From a checkpoint of a small transformer trained on Wikipedia.
Size: 9 layers, width 256, MLP 768 squared ReLU, vocabulary 2265, 8.46M parameters.
Training: a variant of Muon for these matrices, 351M tokens, 5605 steps.
Each number is 500 + 40 x the weight over its row's rms, rounded and kept within 0 to 999. Layers, rows and columns count from 0. Numbers have three digits each. The size before them is the row's rms in percent of the matrix's.

# down: layer 6 MLP down (transposed), 768x256, rms 0.0729, rows 192-291, columns 64-127
# up: layer 6 MLP up, 768x256, rms 0.124, rows 193-292, columns 64-127
down192 091:556463460569522489552535549542534576440534438483536515457442522506536505467529515529497516498505522548457489462510502505554500524495540523483526467469514485557497493449507422545501562506531502
up193 091:462523518526477471467388498472435543420586481531410528521545444502451482543481528441521440528519493528534577453453525458414476495511503557498491529430524528515541525589463430470528497493477530
down193 091:508513572522479638576521522513514520462494505402530461519434547549463447539544526503509496525468485526462530448477508512500507478441532454460500520489442474546476558512497419519515520573482516
up194 097:455484537456428470492528526514565508483491519561576479463449474423501523532499503510516526491551481542555493541485504482524505460572520456432398440492519463555524564491452440516486504517471495
down194 100:431491467484517577493541509482501530527459580609488500498489530498517522556499501482474506514518466540433461600487473527507475500475454418520578557513493485485492545500502500544501498503459432
up195 100:446500444502482503525524530443465494512572553549449590524568511458474459558521544531502503571449540495540419538500379507426447456533559528503465486456475472529468509521511465511510561553472551
down195 105:505540475551508440535477461543502469530511473488436513466521532557522552463498426491527523438485456418479524454548506492532467487479498463504511449456524503508542436506530510427427517462503547
up196 099:473513479456465492484485507514525545440494489483475462522409550398528501531498469511565493483512515490521507594467485473594481479436555539532488514542481538505461512454526489480505484515593511
down196 110:565469458524517449569519459502560504507511514483474468481604523543540461486587537532450466526396534469502584486463530576474454494479399501519504488505509574528492512547517543512508511449434431
up197 085:522547458616561593480550506541446542533556515482500556382503528484453444506539517493492468472492465467494483497474596528487504537482448555545525517573489492537533527499500492445541568481569502
down197 094:504407457503453450512484491512562471502457443448502432484523540553484515527507482486455514592483478463479483487482474517479544488485416474539490440510575479518443484511448485602457454450477522
up198 106:636491472555473562536549484444509519451458526495505539534483438518444504502537466518460493518464477470519464410515524501542498481477462505551487469509431494527508539556522498562491573497585445
down198 098:536514435414437530542440512498463500490464480456489511465497440428425510452590452514524531498543521529479547420527449465506542487524542520555498490500517532544503444565543463503504532526499462
up199 110:501536507430477473513534463445535495615485477516570464561447556469438536476479480406453519442484463460498478550567525567560551562469497492458470495459536473533590483488537446530453477600505528
down199 109:498531466500510620504504454516524431519533499484575463469493455434450484512448495570460452421480501508569445554503451493549568455440485462472558543500452479505483545478471412495511514588455575
up200 092:488493425452560444439487477429534529500518472482488469415498533448492525483495498520496439473514438504490507495602467492479507503485485432390501477547509538552516565577557479506522503499457517
down200 094:522543463535494495468519476505464533494486537424485446549525499498545535477470459490533496447460518471490483459463532525497486477557568518551492441530553422513545517506390470428467468512551555
up201 097:546609470409487538485458509533496478551453490509482460497519514465580468491458477417483471464445482510522490487437470426475372509559545467491493560502496526516462485491493470499506546554427601
down201 100:482481478508482420497477474461526457442491570475483536431537486511521563529540564491516514576537521502453545521490514438525491535517526482468526478420475516521512467564422587561552490518501514
up202 098:560517467542431511504528496511490570505470526458473467575464483447548450499554560494535483509491421471460486394494496513530477439501488511563512544538525569541506498467542475507420517460456543
down202 100:532449558533476623521501497480444531522517487499480510428467469491505487598522475467528516462499483491522478520508465532503516526468485456478511502591493478533532517544540492498472482512487498
up203 103:508472496519472532503525458470494537490519494496521524513469430477496556489511518529523475500495576565387542452579443561490523547465564532407466494545550426494467516433484509448467491491565475
down203 098:433574542503556481573564520495518451510549515449481524533513470524409496483523433557503589538496461567507521408499496546472538467479528488547493492474528502473466463499497431466456490482542470
up204 095:515524442461522453527523442531471548514486455607478533499483502465488457499503467512584465583484440509501491446416439521502439537511567521498492492511503493465496503564540515532565504409466485
down204 109:508517446436507399513486491523498538523535483527533506477485475517549425451493451474534514510557451589527539459472476567451522425498497482516462475504541541570538422433433548489560565463456501
up205 097:545505472479469508508559552540497562470534509543513482478480448488542462460521454450523544545452510538500480460500551451449494483505454434461476504584568531511476520454476603515513488486505513
down205 097:541565430495588447538466532569490559567532519471499489420504555474399497540517516533530504571549506523495529505501478450457498413484516487438433442550492460504499447531404476484461491453525511
up206 100:517429504567506449484534442591552511525494487507520484468512442479489448458490429501523475518527444471541569484468502517502477530471474494498459538446524526507486571444464496544477456501559453
down206 095:525440522496458463517407496488543552546495496490501528477434531501543454513484485489560514432501515504471507522490454514472424534482507556507503478475512512511527497529503501478532535520469441
up207 089:544506510460548451504513553527508510505454544474428504587483527402479498476522472454531507465537491516503489451473471544409528469574537495468453546508434504495506496454501493489509519497525537
down207 094:531535511539515447542487497499538465505528519560542454546550473490432501467454435546498497479483510448418530593475524522545509528557522474470489516544436484567535467556531442488497482482514437
up208 096:522544545482468532433490498531499553516490501509465469440458493537530531483530460507550521525508424459506474437557480445488534524493515526519475514544519505517525535552489421625497516491471498
down208 104:549540506443495521533513395522463485534579509515496489503512440551491568427499521478480470466492503507558474456555532416518583517534502511450468473557462530560518492466538448575418452541497537
up209 092:520523481550533521512477541555500472469482481464560469477508438535566456541486560496522472440487499511486526511530549506433451509505428461536492574465510486477499501503519551507496505456520518
down209 094:459544448499480518603454581547582481486491566472440452480466489488490489537531519530473516526446511416528498572466499560432508513514470493503463492477585440479533465471438450585511494516464486
up210 099:460564504460602537556529488413537514560545553511580521469496481504448559501524457547515479499472534501515490544548556505478457424470454498559496537564473489539497498561493535503524502495507433
down210 108:534480517539602495545496586480459522546511508570547556466522548534568489548521483508489538415452523466513527596535542536561508547511495456555468448551472482436514563473450540487458534525503475
up211 105:462518524512575503534500545514602503525490514494580485492498524495488488498531495530474508508479491518453510551462478582526452514527492447532476557504530526402492579455613477548481471537457579
down211 103:504541478484539518512520575470501453533555528493552515565505503492534427485463574480530535476505482542426487576451495498486521520498510477473503561508547558475480546523611518467566483570524508
up212 110:458441453448403469464512600518531450559550400506472452504455501552495493496527520481497519478514524563490496484521496515520462443473501540573454470415489486413499470432501484477472525511548527
down212 096:561526454485465526541519556516584474563559446421489514519502448489572456532458514461507469542508518509540497558534506491468502511512528503527520510542582521419442585463445561493547526589469535
up213 099:542475514483507506562492461477566482563491541478515550528547512470526526545503487441485502460486490529558432523494496488422602512481498487447500476529494549486522496521460506541443529579456538
down213 101:544502466488471447566483580502604453473440536527483445571520522476437471517501451466490494503502496556494469501534499501553487466532474428495536481507502474498541492444554443438525535516466520
up214 093:484435434490466503482527519512465552552475492526460453499463499512568533514514503523512510438514504561531430449523504443486507429485504555492484503474558446594492476508575569482484549554455483
down214 094:457490459569542507571601488460531464548492513484523426499491521524517446464534512566512458507533466574485477506435508529469462541503533452520506541514575516501467520507491490543556521510578485
up215 097:462579461516495489512537521553529388547540494508531513477456487553437436568482490502535513501484492506550490510507483521524445492528524543526540515457479490593447495529575535555587513476455542
down215 101:457514500533550518447495489528544461487499535448516517567540530506510479438508476373544481451493539497504461477568554530460496520486518477529463590561499496517509500493440503496467409483502487
up216 093:548544482570400549543502560532533563526444525497481599536499482544534459465506478490487460563496517541479525513463512489503496524451493476530553447487486486473494498594462485546395528563507521
down216 090:478484555481518476529446447456530533619490585476478534413484527475465559465502542519565527528488502549474501500557510525484550489441555509459497561552501465573562551504474497464532458500456511
up217 103:535534554456485575523507460495521494522464519543460509469541477495509473472449463454499469602468513475474486471478600540578487459442526491462475552557488414526535424500505456513484580425468447
down217 119:500523539518536474511467420458499448486518471540468454531499503522446506513386507543513475437523512450494472466468501557505527482398483570490518519535527438545503494547463503495519567514555386
up218 089:485567516559456441545497484477552567497564454531513512511503466466525418459500553447476501492456516516559540508512567585470441506483528533542564547493536482529568481492520548533438504432565549
down218 101:503477525495539547473456438560464505507486524472484473586438431472529516519557521546505474496432486516490511510470488442492516479499511524498558522491457515474476503481496475529577478446404483
up219 089:483537489498568468563522478522471551478568545476498549493454587519567528494542506473465505506533551536585543474488477499564489534457486482461518510397507516511426477431459491482515514494473489
down219 085:489526494476431466492502443517478511502515485514526537442512521445523479571490568502538461407553542571520446524422514494634494532517505535463504458475541548457538536545462474523445577526480545
up220 105:440478500479514440474466519461470550540470452471480545524515474516454466514500463535524518428533469371453488500501501449469497501506546612547509541533516490487537516438524565472524505495437485
down220 109:489420430457464456533489519568462485498498544531480485498454573559454486531483514537539473501519492454481495466543473489527520521503510484479575542514468465555577482500492531493544505545510465
up221 095:507497497500502452487573506539514534520516491519469537490486448492496454519624432480477456509499568494511550515532536506460452515514445497469514516493485537518466484544526536456496484458457492
down221 099:507571514414519517461502474502476524536531473517438516544465510498514513504480537518542512474560508466506550494462517527468466482489494479491484456552477488538542550593430514556504500527446506
up222 094:512558488558471463529485475500490503517489508472489474500489495530455476495501509571487510522479470473542554484438466555457499536498496523489510477491483526510568517558532505493461526537423519
down222 097:509535522515497483524574545548481528504540525487435474540449454418467503488476491446493526485484438503538405573476525534533512515509550518514545460479452519599539455468544516548480466482515445
up223 090:570504506525470509502447551461458539499603554492557526547522502527486500511505574544397484457469494464507535557447480522513527484498479505511470511502528521464526477489486455519512555559471476
down223 084:534515528595406506494464449508488534509594511428492472549520567499521460451520494544482455499513535453496479548557528422528547470406483462558457511430492504489492496513531474535492436509507535
up224 103:486487510457470473535514496534522589479501489496543516494475465493546444512517443452485521464481513518527497521473501518491507483477492475423505502435484516517511555378615469500555533464523481
down224 094:440460532486478536585430551570572474437501462527492480513526537477524457575498460524459518502455501544537491463540483483508449521537530430454471533446454579440475495441462468559473521495530520
up225 099:535533350505487433501482464478490467563478466483458426560467536516478445473430481471528443509535594490505497485515511485479498508503514512509473498472541556363528475487530557461463515519525437
down225 099:547451507487520471477565451498593564433536539434488517499523455503445508436448490480363500466494515460556479548574480511513492477479480550507505535502507518501503480461393557543484470501579518
up226 110:451560518510525530569559499518519574548557522512457493560503465461468507485479451463495591540514476512473510462566512501484498441476553519495528509493464488512482466462527516519472568446498518
down226 103:450529469541531467516612590520424581473561530535550530554540477508519482514496465527486515481486517451524519433520506522419528468434550492514474477573537505571449527487528469487563498516504505
up227 116:413480462523651480490487455498498449442543569445547528501514503572607488500480529453472510436448509491490562488450482482463474486517444427508508509491505480532464479503512527543452479508467469
down227 102:561487539530502458398551551571444393529546475494504497560514475597515467500548492444485500496453494477494459536417482537481487555504469447480465522513514369470514479457528580500525476559445563
up228 107:484440515487498420518556495516535520470475482432478507501543454479532481523515543498523524494496509500565488567570535460461548484506503457377526547478510521600454565521528522450506532483466546
down228 099:441513586492509554472545462550489458489478477500485506463484447570476517481456446463488438492494506498504444476520474519492539590513421496478472551518476610458470481481471455620509530479507440
up229 094:542494497429527511504469507517498505463522529479531489490458509532489448494419501524441485449519539526452501496530498508425434535539479447485497452547561463497457538532555506508526497510478472
down229 104:469487530470456483457519418555508582552472501486469462430463400478495456502502466482561550476426515547504513535441573447530530548499496612511508532567502509459535610545551469482498476522521516
up230 083:535523527520528505580485493503447489564462498463478470512496477482552523510532527461456452411491525551542557528419426457463476522485529593528494546465510453452484489483494507490465490480454490
down230 093:455557522534512551507473492552506520487523475601459467546568536497430518529533585470443470495573586514499467416498532572483487461529500522472441498544507476526482520470547493557453481534540525
up231 102:517493487434508475499471502474517506507439496496440481570488436597485448413546541502493556589496466540470483517507523414511493526435488548430495384569495566411442486591455525449575481490453519
down231 100:461653488505456442497433546546533469500495469498516487486552415517477493440530531411558539438529501509480440463470579500457474530412534544560424515589432509517529511562534488477532503505505528
up232 103:550430532456480490558485544499585502459520494500470551519540554484464481475569527519567515473538486501519460453519542486474484544510544536493528436481512414471477574521500501507537469496493473
down232 108:573482533472479477528430470460417528510495446499460536513526469612475467490552401495524486512469525582500526490461545396543476507519527496448479479539503483516405434454551460518496513489494535
up233 105:523474504493500536546505443482586513417573486485524461485488460424495502442522466489512520464481524452511494493456572551530473541477438530487449559567545555464549469503454507574572492515567528
down233 103:437490533460498470481553553445535484495493486483470488524497505468503477507501568554474468500536514480481513518500470506376463518515499545502528515502485466517384407542490569515573509484519443
up234 100:477622488487490459523462480504506382476472503530502484505499480480505606572560517460469508476508526534530478439554539504507462521461573496473543478562471592544533580528503520480399485530470571
down234 104:470399528518502489499474559522485540515490549489546520511473448588563485451474516438454531537497496455519509524507499559541539550519510560481493458469457607546507557517517553477550470483487515
up235 098:438558510530489482473515464449486500513469516585547528467569464469480497373454578445572474625505481480532537455521517472549479542389527521530528500454461477494525504465508576456486487440525452
down235 110:483487464482532441490489467543528490565514514577520451503553517360504482530589501505467480493432492421449433561492485512541457559515498423521490528423520475468502492434521546518556463495461488
up236 076:536467535451491517508467467514513548545455521464508512511540579529528551440442487472450504529499429506522536509559478485517492511421442547474509469476543445494498547507509468494500528473575475
down236 086:511483501540515478492574499484402443542519482493495413464481482512470506499491529495602529495504500606484450484485504544550531460597513452492482477570484474467508473482475573489530510470540546
up237 091:573513501500495446548513440456546493530502518545540533460543573589519484477543551478542541558478447513568475493479535512539499502442530428464480498490576441484521501433510502484474538430516492
down237 114:580475438523507480503562522485568490524486518493528463487427500480572495484466530522510535557514401523470478443482491524520557537360517469522474498519505505451526512526466478425449594496529506
up238 091:578476413551467443578472510474463500436477598532490459608518444523521416480478478456524471437474528572465487507489474501495449512512531474510440516538422527551473505550465490476507523501513544
down238 096:428467500499494509505509478526485558522460502526465530426534500490461572490496480521514526560553494468500468510500453517572472463485495463433568505479546494523480442475481531511476518489493513
up239 092:433456503534517598434479448496503447454572492530387514473494532479409540458511455515494507517530521477507512510495481548538487546507542483529516473442501535481511535521474600503438506532510549
down239 102:454484461522504516551463492496499477471448471569470535440466537483435515440511540437550534541505520435468578511560483475506491510509572550516543475452478499447476497487450506519523477482424518
up240 104:436454540495528511438525562447498459430478461546490485528496530489563568543504477479525469471478539506558531508455537498547512561509501471470450517533479411504477454539495536434495525577494482
down240 102:546482499532507467527522542472437532490477492539525515526474526501511574529526567481486498437519470442474523552510511493501453494541495499465498568498474424459502492524519505550509489546500448
up241 101:470511465448533455484540515522501504485517535518475493444558494511510542440536557479516514447538511495481510527486491539438553520624500523486521552546568489570529554483481509475442462523515503
down241 103:532462577462566577426510505522463509538469520462590519515552604561495451502556543522571424527480522496512520453578482506554476511495494462579503531517499497464505536526479522503506464506502451
up242 098:529511540483567432504505470452476504497435490508466538469414479593543562521444499403490513606491524506525485528465533487537543438483535481476511513432484381567563476527466525524510600511569502
down242 105:485548555505478527532516529472511469536497502517493533450561568447529513578490489512512440628511498550463486540508517493457566481480554533483527495534469486533500492475400495494573535522481486
up243 105:516493533454552551528518487462501516577502505538464455500538458537539553486463432513434541465520481460547507491514509457497548524500519520539587506494512567545526474494458453429478488496461531
down243 104:539423495472479534508442476508537548511544524518521531538472527536469517547488465524511492449558507569560521474532526527509563482537511467470527523449481564498511505460504564448567443493523542
up244 105:475499493466557523552452460539461519499495444496450532463492465538480553479476530497515518489465503537584523533470510514459453479500468503555500513456523444571459525493508505475472487430573466
down244 100:514498564576462541512538505564491489585579504507439546579444494448402547452595488515484517477504494549521512505455521505523434482447470465524484526501499482540444552514532516441487525476531522
up245 090:509479473466486506594532484488500510441454508449470502512539544544503496487528510511528497494443518523518492558485503587487535565429534525522562512467471503431460478423470506536536430431497420
down245 110:511516517518502500447479508463491468581570442550571545474478487510510577495478547511512535469510506513485534482532484450489496392496484546505489515491487484559516486562542518457455567552518519
up246 111:534524614471475540558504484445515538503490465531518473529514503532586515458483614507481481564456432473496491505510482526508549520540432470552478535519560492438412480530506503492535446478551472
down246 099:499519529499482458554537511502488489435511529489629498462478541504545508482468542445432499519482400545462476567472520581489519513526506465516487530533483504453495475471509502487575471470547513
up247 094:477441462453504470476475483543537507567477424525536447520504428500557512496515488530577535560473529501545554509524488509448454480522450482496524484507494483473510546564440453501523502443449511
down247 097:520507478432503475451468450590407472522496557494561565469534510422473565501487538432537486546471466514528507411540545522553512497535536558552522532468502473557467602532432463456533523413453595
up248 104:556482453525587526431463397481526501521523547491478499590489409549506474451479456509483531487513435514478564468542502531436499569563478490497524536496521579513524480530471457489524508475441501
down248 090:494508485523506523479478555413450495533527459518499509470552506517492460457517521515483599542564509507552530497430546494451435508523488518497498582527473525516557492532469487449423518548460505
up249 103:531577548497520451452525411475505503596592485425532420519486494515518477481478506558492435510520439500478538450514547477481473561516521520517479467494455437470517481493513489544473494434462572
down249 095:483487568530478501501521417504513527498541565506551506601484577606466529519503537465474509536513495487462529482518461468431480554516496473504529527519505586531497481588512491534562476486536557
up250 090:503530486482507554552555525486453495533559394477464499482509552484418474369469482483495512536483504484465468537489496511574514526589513562546522484520477450425488497504581525495411439489507490
down250 091:534498466558537505514462531515420500499563555568523477524547544555477469520585451483531516489507473507489531502484559481500478434496484490432515511549546548470450522519509526541439512520547442
up251 113:458475583508487499421540512526516516464570493457503496445442476531538505500458452501453478471465449468479443549457497511382556511561541518474523454488462529467405523505450528516547480498543465
down251 104:506481534526563501489485530527476449546495462557439514420487491523501533435477458504433420548572467525576505509468503548547465495502503500499561500464479544467457492512485495489590496538459494
up252 098:488442582513549540487456460472459557461481526598453581514493528577482509442492532472468410496475540490440472450506525449482554507506489554468486454527450476537477445602481438484531495479471462
down252 094:548471449471582512503464504553485526471577552467465554544469470532481426493471553481571502455519483436486555481545514482425493523482484493510464460483561453549494450560473506575528450562463438
up253 102:533511487481510486534533530542521403542523524528544528475515496486472520531521598453470492484503501492529484424538466470496469533480521492490476538562532434475494462470433536528472523563501445
down253 099:546444491466450545458438544542539478483483448502497541558478467494502542403456563521533504476467541472508553513481568521522513423455509513548462479538559494533512540498501445539532519412479501
up254 096:505483541521443566391526510444483532522444519484458524427508546521551473473443517481516484518499458533465531448524467482584490492463512461471537572488479545533491483578483491528515556509530528
down254 101:454504459539502559472536504475456585480444440504554589472560513426578463496468493521488566455547507469483509495566520516535575452516534446349513527518506541511502518504437496454449489512513494
up255 092:469522474537523522511597539484504548519480489527460509534483456464524519547529554525464485519477469483446540568538503540446490590557531487551525537495565515481505458505512497555484483465497416
down255 100:407567487436471466570506505512528538463389445441492453462444538485469510577492484477525447544465460516483546507487555503471491573508473465462496452486543497420474511532471488569568526485510470
up256 087:427509500507483511497542575559459500509436564510510548504482564525566601527492482481496503477527501514482544493488571541510548561520545530448489513554437521551564467461375404485562507516533460
down256 097:480404497491551511512452529435472508492498519491508473479465577570466496488540534502532536547480545599531556557493564543481429531513444500471496472463517486460453421523546512530469524431530514
up257 088:500498493550473496526494522453503562548523497473555484494521593461475511521561502487565440482468541523519489533463480472433314455540502491506551560532530474522441520514469536496485551525490476
down257 106:530485537481563519561498519506488506568553506452454516500470465527528429470493538481431536539521555491482639447507525486494571570463568526496476510476484454528555475498537478457417478540424460
up258 101:420561504487564506543518501490470493566498393545489577510561509519537538574473474505439536501512449533512503505577473543457524504456501550476485525527429551465565506447399531522464427540478473
down258 113:540485468482485476541529448536481484535505493517523469551537513539586522513492461480485514476576455593434489531538493457495479456504475468536475502541496552515604520488446498537507537552530466
up259 099:518633487532463529373480514495461483432552412516482403470544572516478492500509458519561495524474481511467488445460508493499496518530504475530545404516465509538480476483486455481490473477540449
down259 102:524508514472492432470454493492558460488491513511499490520511521451491454574515482495496474519482570474458521496509476519479460514447588511495538556489540470520477529475475516538525466516511551
up260 111:474512473519532497524431485450469506493539435529512545490547529515512459472541459516511481510458527490457475435450477543476524487476467475509537519549525542551509489493489540528520517453572482
down260 095:438527536504490504442439555449566499463607488553522521554462462528397473560490554493487411540453552466500533472458497489558479498471485455517511562515529486497506508480469534512515437514514500
up261 109:505505524478442425414521462528468524488484429567541525492501544503448561509588550487599506552548490471442527486461522487471466471547540500462489497484447495536446515508457536512477485517563470
down261 115:522480452447528479452464510471515531527425483545529461488468554509482461439449485475510532499503453501488577504552430508495529495479525487488492491505569557503503499530506577502440518530498536
up262 112:501494537475536531448522532451493448460466495476556416558485501497566518532505473391547435493511510529523465530519545479460506473504448447544517511507519529495490510456474536496537526443460451
down262 109:532554466445521539498460531514465469489503455433539421499508477499507483488530478432487486490467525457448566512528550613509533432508558522474526528599495477507573471506466468489518477397423444
up263 088:527522553483524508481463560567429516521533482511472551426488546533515587531494494521460539496509609505491454469472463523538457433544494499477540539575509529416550510579500534507489517527490515
down263 100:466498506459468498533418517520538520494465418547512521453516393452438481523481454514472555626523481435501510473461491479432486470503594569482561478551434549489510504521478547483542535520580485
up264 110:530445486590466411474560555525549577462518512468507504411466482458532490491483516492464441484523511475413551487505496487561505550554461484479426520457558462448516420495567526476476488428557565
down264 095:495516438463565483440497500525499528505592449402485505491473490495561471484474493566598532491540514536545528519522515569502447472539502499549495561465574459425464425518505441467539504497476551
up265 110:496537513522496485512433566453484430601442536485541414502504571474562467529489513543492460509521523544467514476543480499500546453502467527479469504467534489547541499498441424496485543564527440
down265 097:504488511494507539447457479404518499505440522501558512549465500525498486492455529479510505472520462482515496555569534570454555543478529545488495513495426451510501447529549561444374482504485584
up266 108:426460502542496476475521461468495539441477593504472563504521429494535514512475444596563475551493462518540556528487531468491540481467528496452478449509560444576509538512565521510560571448498543
down266 099:433445498449546493514420441524540562498435583479554442481521454491529469479481470443466503543471451481479532574532440495522517424513522521499513456501507527454497615539555502533476613448505515
up267 087:478559472489452547459465466565563513431552566472513464489444560545467485493506508491510503561538487542470493585523510483498464492521450426528505441537510497449539487566511566504495514475520469
down267 090:465472537457510517507390506487532558520500465424444484406509476502451423458514524472462465492527459454520507477534499470453460497429530460465469538516433544510627556540521456515486471466534557
up268 106:503515489439465433496432494485527553501497454492471511527501482545509474430474539568579503514551525485492497539531507501506503518567535493514506481500496530442528465446524401622488579461470519
down268 102:523498535482502518526530508526465515553461494445440484473540436559509536400497506482498488594530535596476564520560482462533454496466547496533484488530514486515488486581577469425483529440468466
up269 087:490529581493488544458481392540500470501540470499500501524507494419433528530518442542486532540459486549498463452537590462543548510494526481427536483544552557573502504546487507516463495544445480
down269 092:475401457512552474538489489477516508519459518464543462523534544446589509516566434505470570482493526440527487458438492580502457482485554540534494612476504487537496517561531494512520513479516543
up270 100:563508469461540536458538519577490486491523443499530475565535454601546529490466460426554546444490473458485463452485543500527467458572523535498424486478515551526497481509503485452471444486482509
down270 099:546517536486525501527495516488504524483482479498465513449474441489447432466464529504463453556454517494560558564502543543509548507501472500562601418551535488451541454556446512495496408426477467
up271 098:505481522494465582541470547514499419530500488533537488473500550474541466549481555471480528450516510502500471486446461453469525491536535479533472475476451563476447491552491525487567494492504480
down271 098:539483485478521555584515523508464470593479510515572507518472531564498470470464461496497495501436488488532408519451506485531463461520479533494502574512524494442478508455493499432483500541547562
up272 099:544407500479507514566473528475501561529476516544591488521490521531431446483467479558516539542424508546521487496438507564524504487499522552452575514571485482435433499517528465502505551560498495
down272 096:514518470564491452474448552468506462541569503514525464516577458497531421410512423532464480483474505464555577525557443440559518526404558492475509543532483448543452456491534452532541550460459466
up273 107:461521489458499540520577447489477458499533456540468471439553479560545471522545515453510438503520498509530502515421539486512516492504501532459498425499481414493540522469460527503484475493506510
down273 098:516527559516464413465477472527470550519471520463513539549612487526544510506503521490405530579506508493512481554418442547567462430560550502456514464491597538519472459492525473505540488469569526
up274 096:479496474576488474412467483507484530511489451547476461582575497513496476513437457502505529578473463520496499514476473503485507469541447520512481486475573481509565555486563506468560521527546470
down274 098:494575468484518472540454478470481486595527489591531461533555548435512477448457496508445494557465508602516541505500462479437544432497444505444533458437534527555586480571450476555566495537490487
up275 105:467498518485478468511454516558501543478508492524454452474492518537588472529549503463509465475510483388460533523402475497459407525470552512489455495506503502533514459469489535503520528549514458
down275 103:497566519550457489528512499503509487435545462490484482469468571527464450523485511511516490505497521473493472469475482518476514490502539488446497451495488538465610483469516492448480462488530453
up276 102:492486562460479459483500489466449513528534519551557553500529528509478474517499509470462505495518462496496558484427510491524505442493479471488509520475516502469584496576509473513470481469508490
down276 092:485529531555532526567484594476508479472476496455525466463524508491464519531514537524512501495447428477522478517469459504468485473508519475590493571451485504490510524486486466439517513398480543
up277 095:523517506522572532469501473496458447461508493488484557465519499522484498516529415510437499444499433540513512445529534529479604523508439574573477527489491477521503461473520480605511456539488589
down277 108:522475431476549514472485412455427530531524532501549492467444510505504429543504574500497573548527475511450436508541485574508523452539507487544454568491534453492503516531467495581515466546536486
up278 104:458516447465469541445468486447524503473529525537517555592491511412465482472529482556530493521472536490506547498497491434530491488548467551526481526471428441459525443545511483535564466541468537
down278 108:463476535497507573490466396476504444453492440474533469519554566416503475520475460513554476536494529498500517545477501514568490451549456517529499524455477486550515475525478449482504442447493437
up279 102:487402467463513530476491516551463555505540437526534514538498485490589491562588543482536490496483510518598528487416503548478506459530484491503498492544502506543434568523496540460524531493467498
down279 106:447566612513480463586529521530496497458516496533498497477472490513520527529492538493492503488566487544561549522490505502540523551587484510490444513510462605537479522481482465490591443600536555
up280 107:451459449500564467567503537478503463507474498511534521483529535497456545557549492536522495488532511545485515489468524456531481546465544604398561547515533487553468505531465545408481504490586453
down280 102:475519504495519438498464418501513522531538490453533541546535543477572439492498409507524553537528469526438467461474508505533400512552486548483513533555549475457455430510509511593449492550543445
up281 107:415482460510499489508587377506491498461525516510489505477525483389513491447530531480498545467481512518514496501568513506512483520544585499413509489447513523486461570514445457474493481586460467
down281 093:467555520473493578507450473508543469465517559414472480495517485550575465604544563529509451540504488499564545487503497403510509492566500550482508467500535476469530499544527509508544457542522529
up282 093:489517552511479492428572453455500502472484548476561518586479475458501569528501467514551540469574459450448437493483524570483514556485499485530485462524524560510463560514528460511474441517522502
down282 086:482484562507482453515547526505539458479518521519585453491518461516499486540479536464548476426456511496491495499590521527498534582484492504566482530480532529523525501515530547548464521426486493
up283 083:468447549429559562488506534582476549466453533544471459509477487579511551541460569488485558559452481466521563571475534482525488489592513573547484523512510497517555511527524457510460569491511527
down283 087:468528491546501421499469480467545509540558504478514492574514488496519572539489493442552477422501488503582575465441553472502473473503509517464452466491480526483515535503530508525502509530508459
up284 098:554471496510481506531499519499466504522541500542477490468427500458497551462492548461588463447455503480540415465467547442498558561501481463517471451482468494559401490541559511499509498457490465
down284 090:474439469425407556532503522510496490483460542482484471507472493445456453544438452429486437498572501576539486474559493493538522458533522474469450428481588493466575519412461526542465495509476531
up285 104:549540503531490493505528532516530513525485509493516526432467495491513444485489527483507477428489445492597582493508525550451544452546523499481490517512425449525498491399573540530504536503457435
down285 096:513514562527535443582509535523511495543486444494545508488452441503510469444578455518479503475577381502534547441575473516493440495543473520490469544519503492506530465528459535569548479496500467
up286 093:555498473528497482488466445469520543517413514451519471532515526491549554503430584463444553469442491531504504506471499484542487459518425556540508465485513536536514454504581519528471513497458509
down286 113:505567431538570485530569540485503516497532545482576474503504529486486466442453495526503513455441447554496526472522463545599444535457511532542475435513507519523473477507568517589480484563467500
up287 093:441500487482540522527544511516495512534469448492559459575478491490548483428514510532487519540428524518551403473514507488477456438520483438507469453579504552532483492484537535445512538520561527
down287 088:541484490484482480469445549523525501570509579577462419527449558519453506462565475506529552482467539433480562548491461466466561576521545485550494515481517452532459552535473441538434507566483519
up288 095:520434586537522463546515519478558502509468496500514547447463486405500539456511532436463547442460498525500532510477549450467506511475535445490492519515517424458486442526489507498505544472512554
down288 093:479507518454549486481496633558541431514495567504451556431519476473453573501531539536528531521405457513469532498488527502576526576488500533556456486491511487449483447535511539507534575466518509
up289 109:489515499521508444489509479469460558521460549503488460587473423565526526534460544394483482523524538525422496555510494489512507502562538535507546529476497522499467505473590494493473545549495483
down289 110:531414474524549424526480435477481538494522451466525546510490503446535477491467472520517500465515484513491555616567504451569462485613499530534534518423467545532547451492569482424524462474562496
up290 095:474501521505506461463479409514521544464570484520485531496458557533479479501415520488497485549547503523559464543501498600513537525555507541542546575509500456516521481545449581464500541469420433
down290 097:571557486488502513478559501525507545521513506560534531411542555462471549507487514482436490468540485471554488487586482575470460443559448481519491434499536510514551445572502459439554491546520496
up291 100:475450468550473478503474563437520491459477546597476497512546496451441498456473525543480565503465464535501560472428467500539504534486504536472514441520441443493503455556522484501478537547504542
down291 100:514447437603497517466479501500458444421474468538575476519434475494479505486513526555491466531515461541521417521552490467527486469596459504490536543533470563497490439501516493500502464493511513
up292 110:481526451522496557519426540572489577536463524566546445505488562407487490473477529504597510499451538500529483544509468567422425498467531517515486460502561535443447469444449494493532513467416488